Each number is 128 + 24 x the weight over its row's rms, rounded and kept within 0 to 255. Layers, rows and columns count from 0. Numbers have three digits each. The size before them is the row's rms in percent of the matrix's.

# layer 8 attention key, 32x96, rms 0.0586, rows 0-31, columns 0-47
065:128120146118098169133099103110181140111120135150168134134166162085111107121170149104135137111130157088090082121151152153099128137081108136106088
061:116141127125138081150162126111155124139140165138118127125125144133134149177084151144156121146099148151120133132176091102149107120146162118129144
079:135111080121163126118189156105115180141102099118100100123127130131120111124117169123141097140105099154137160106142086106125135068150152091139125
077:090135148099144087145094158152100103108157157158091092150115136111116105153114104137126106143132162093134117131094110117171105160149149101146183
075:161111166137161157123167115116123133098158108114120097149148147126143150115110151147096134131143090108115124104161082102145139126137162125156113
065:147163113146127102111174118148128116079114145138142109110127134148124144130124149086135098103171068168109111055132141102098102144129128095115125
080:131156128140137082109151090077104140112143082122091145087148103153112130134119163132120126120141121120113144112164148145146138140103132080121128
121:144117108130132115109119108107125100105157133091124115142138135144079111140078092133101144141144157135148115127122189168146124121098144132139168
130:146157108108083133105158167145117109115124125130138114128105129132130159132098125151157119139087072177062107123143142120133075118113111169186133
122:079136126099111119135096146127131117175119144130190123128117099115094166134114169091121130126093141145138125101105125111151149094134119077135114
117:143134099137115157120107151099177138142131141137166151099151119139099091125111112125152132144091138144105155135180153108140135138120134106099160
120:121128120138159123124146147089098132084155146083167117132120138122184116167113152141120146124109090111136087113129125099101121137175133070123089
112:171136172135132146130128099120149105151119142132116148156103135137123159138108178113104118112151090145158123108141147146104127109101128118150120
104:096212133102145134140144179103141071148125139120144146140127105125106118107146117137118094139134066134104152136156125137181146110131120143102152
113:127137148105124136120092116155099142122126180129138206125127082099129144166149085133101153121100090097161148112137150121146143146129105117124122
119:146089151108124106098105176104115107132156166116094118161131163074089148115155114126141067114148131127114107155139124148148107166167099087136137
070:176153105121117145108109132135110141130186156095167106134128176154113123126150129089109159106120139118123100124115171129131153105085078151105103
070:124152106164120126164115148139143134074107138152160180094140116115133134127142155107157138088119138135091109123133081145154152131106116110080096
067:107144144152098154106077131110075130123155112141110172158143151108124182114142091085123119102127178112109115131090170139153135137131093128120128
069:126134127142065158128117132114136124138136113124105129138133132146130141109157085115107148117164122081147136148069174144117139116113080147101109
068:122112136162158126144096107126121126106135130088183160101090172165146117107097143134111164112127139124121112137129197154104107131113159117147163
072:128137102109136103116183148122133103178138128119105107156094151148133129140104171104149107173114108132123147126148081110121099141139178078178165
096:113126121179104128123132134140117118115136149130133088159108123147154094125156095137125111102132121096076094145111095169112113085128120124118125
079:152092079150161124093147163101088148095140115127092123133089119148119151141167099103107189137116143149081110112097115156131104140193164112118087
111:153142172156128098098082129153065134127132116130123140152119147181096142138120141131104132120134151113189109125158066142126152135118143085110144
114:175104145138116113158183136152141136174118185137080129130121131089150119134128133146125126088155130140125189163137127105093111132147131139127158
115:107131169109082129144165084142112118174159148155074127127147136071145164138139081122141082121109123115157170123122143170099121148127107148110117
124:074142082140104109160177127146136106139171142174122120092103148122130083134132135134101109129142172134158109162118141141136117161106132112110118
113:143134131123087111136095154132142160124133169101156123122100096102149064110167142119129058121127078160134092114097168154096127149156104121111160
124:136134132096177151131158111140155139112127128118180106120130099101095158091122174102118107093125086139124172104113076135134081126127125120155119
127:137121143115100157152137120152086138122124146143124134125156170108164109151124119147118175119163139092143150132120116184140133101106118119142151
125:100118143091093131106137145163131095154117125135143088117161106127133135111099155161148172104099169133115155124131101177131122159142135154124125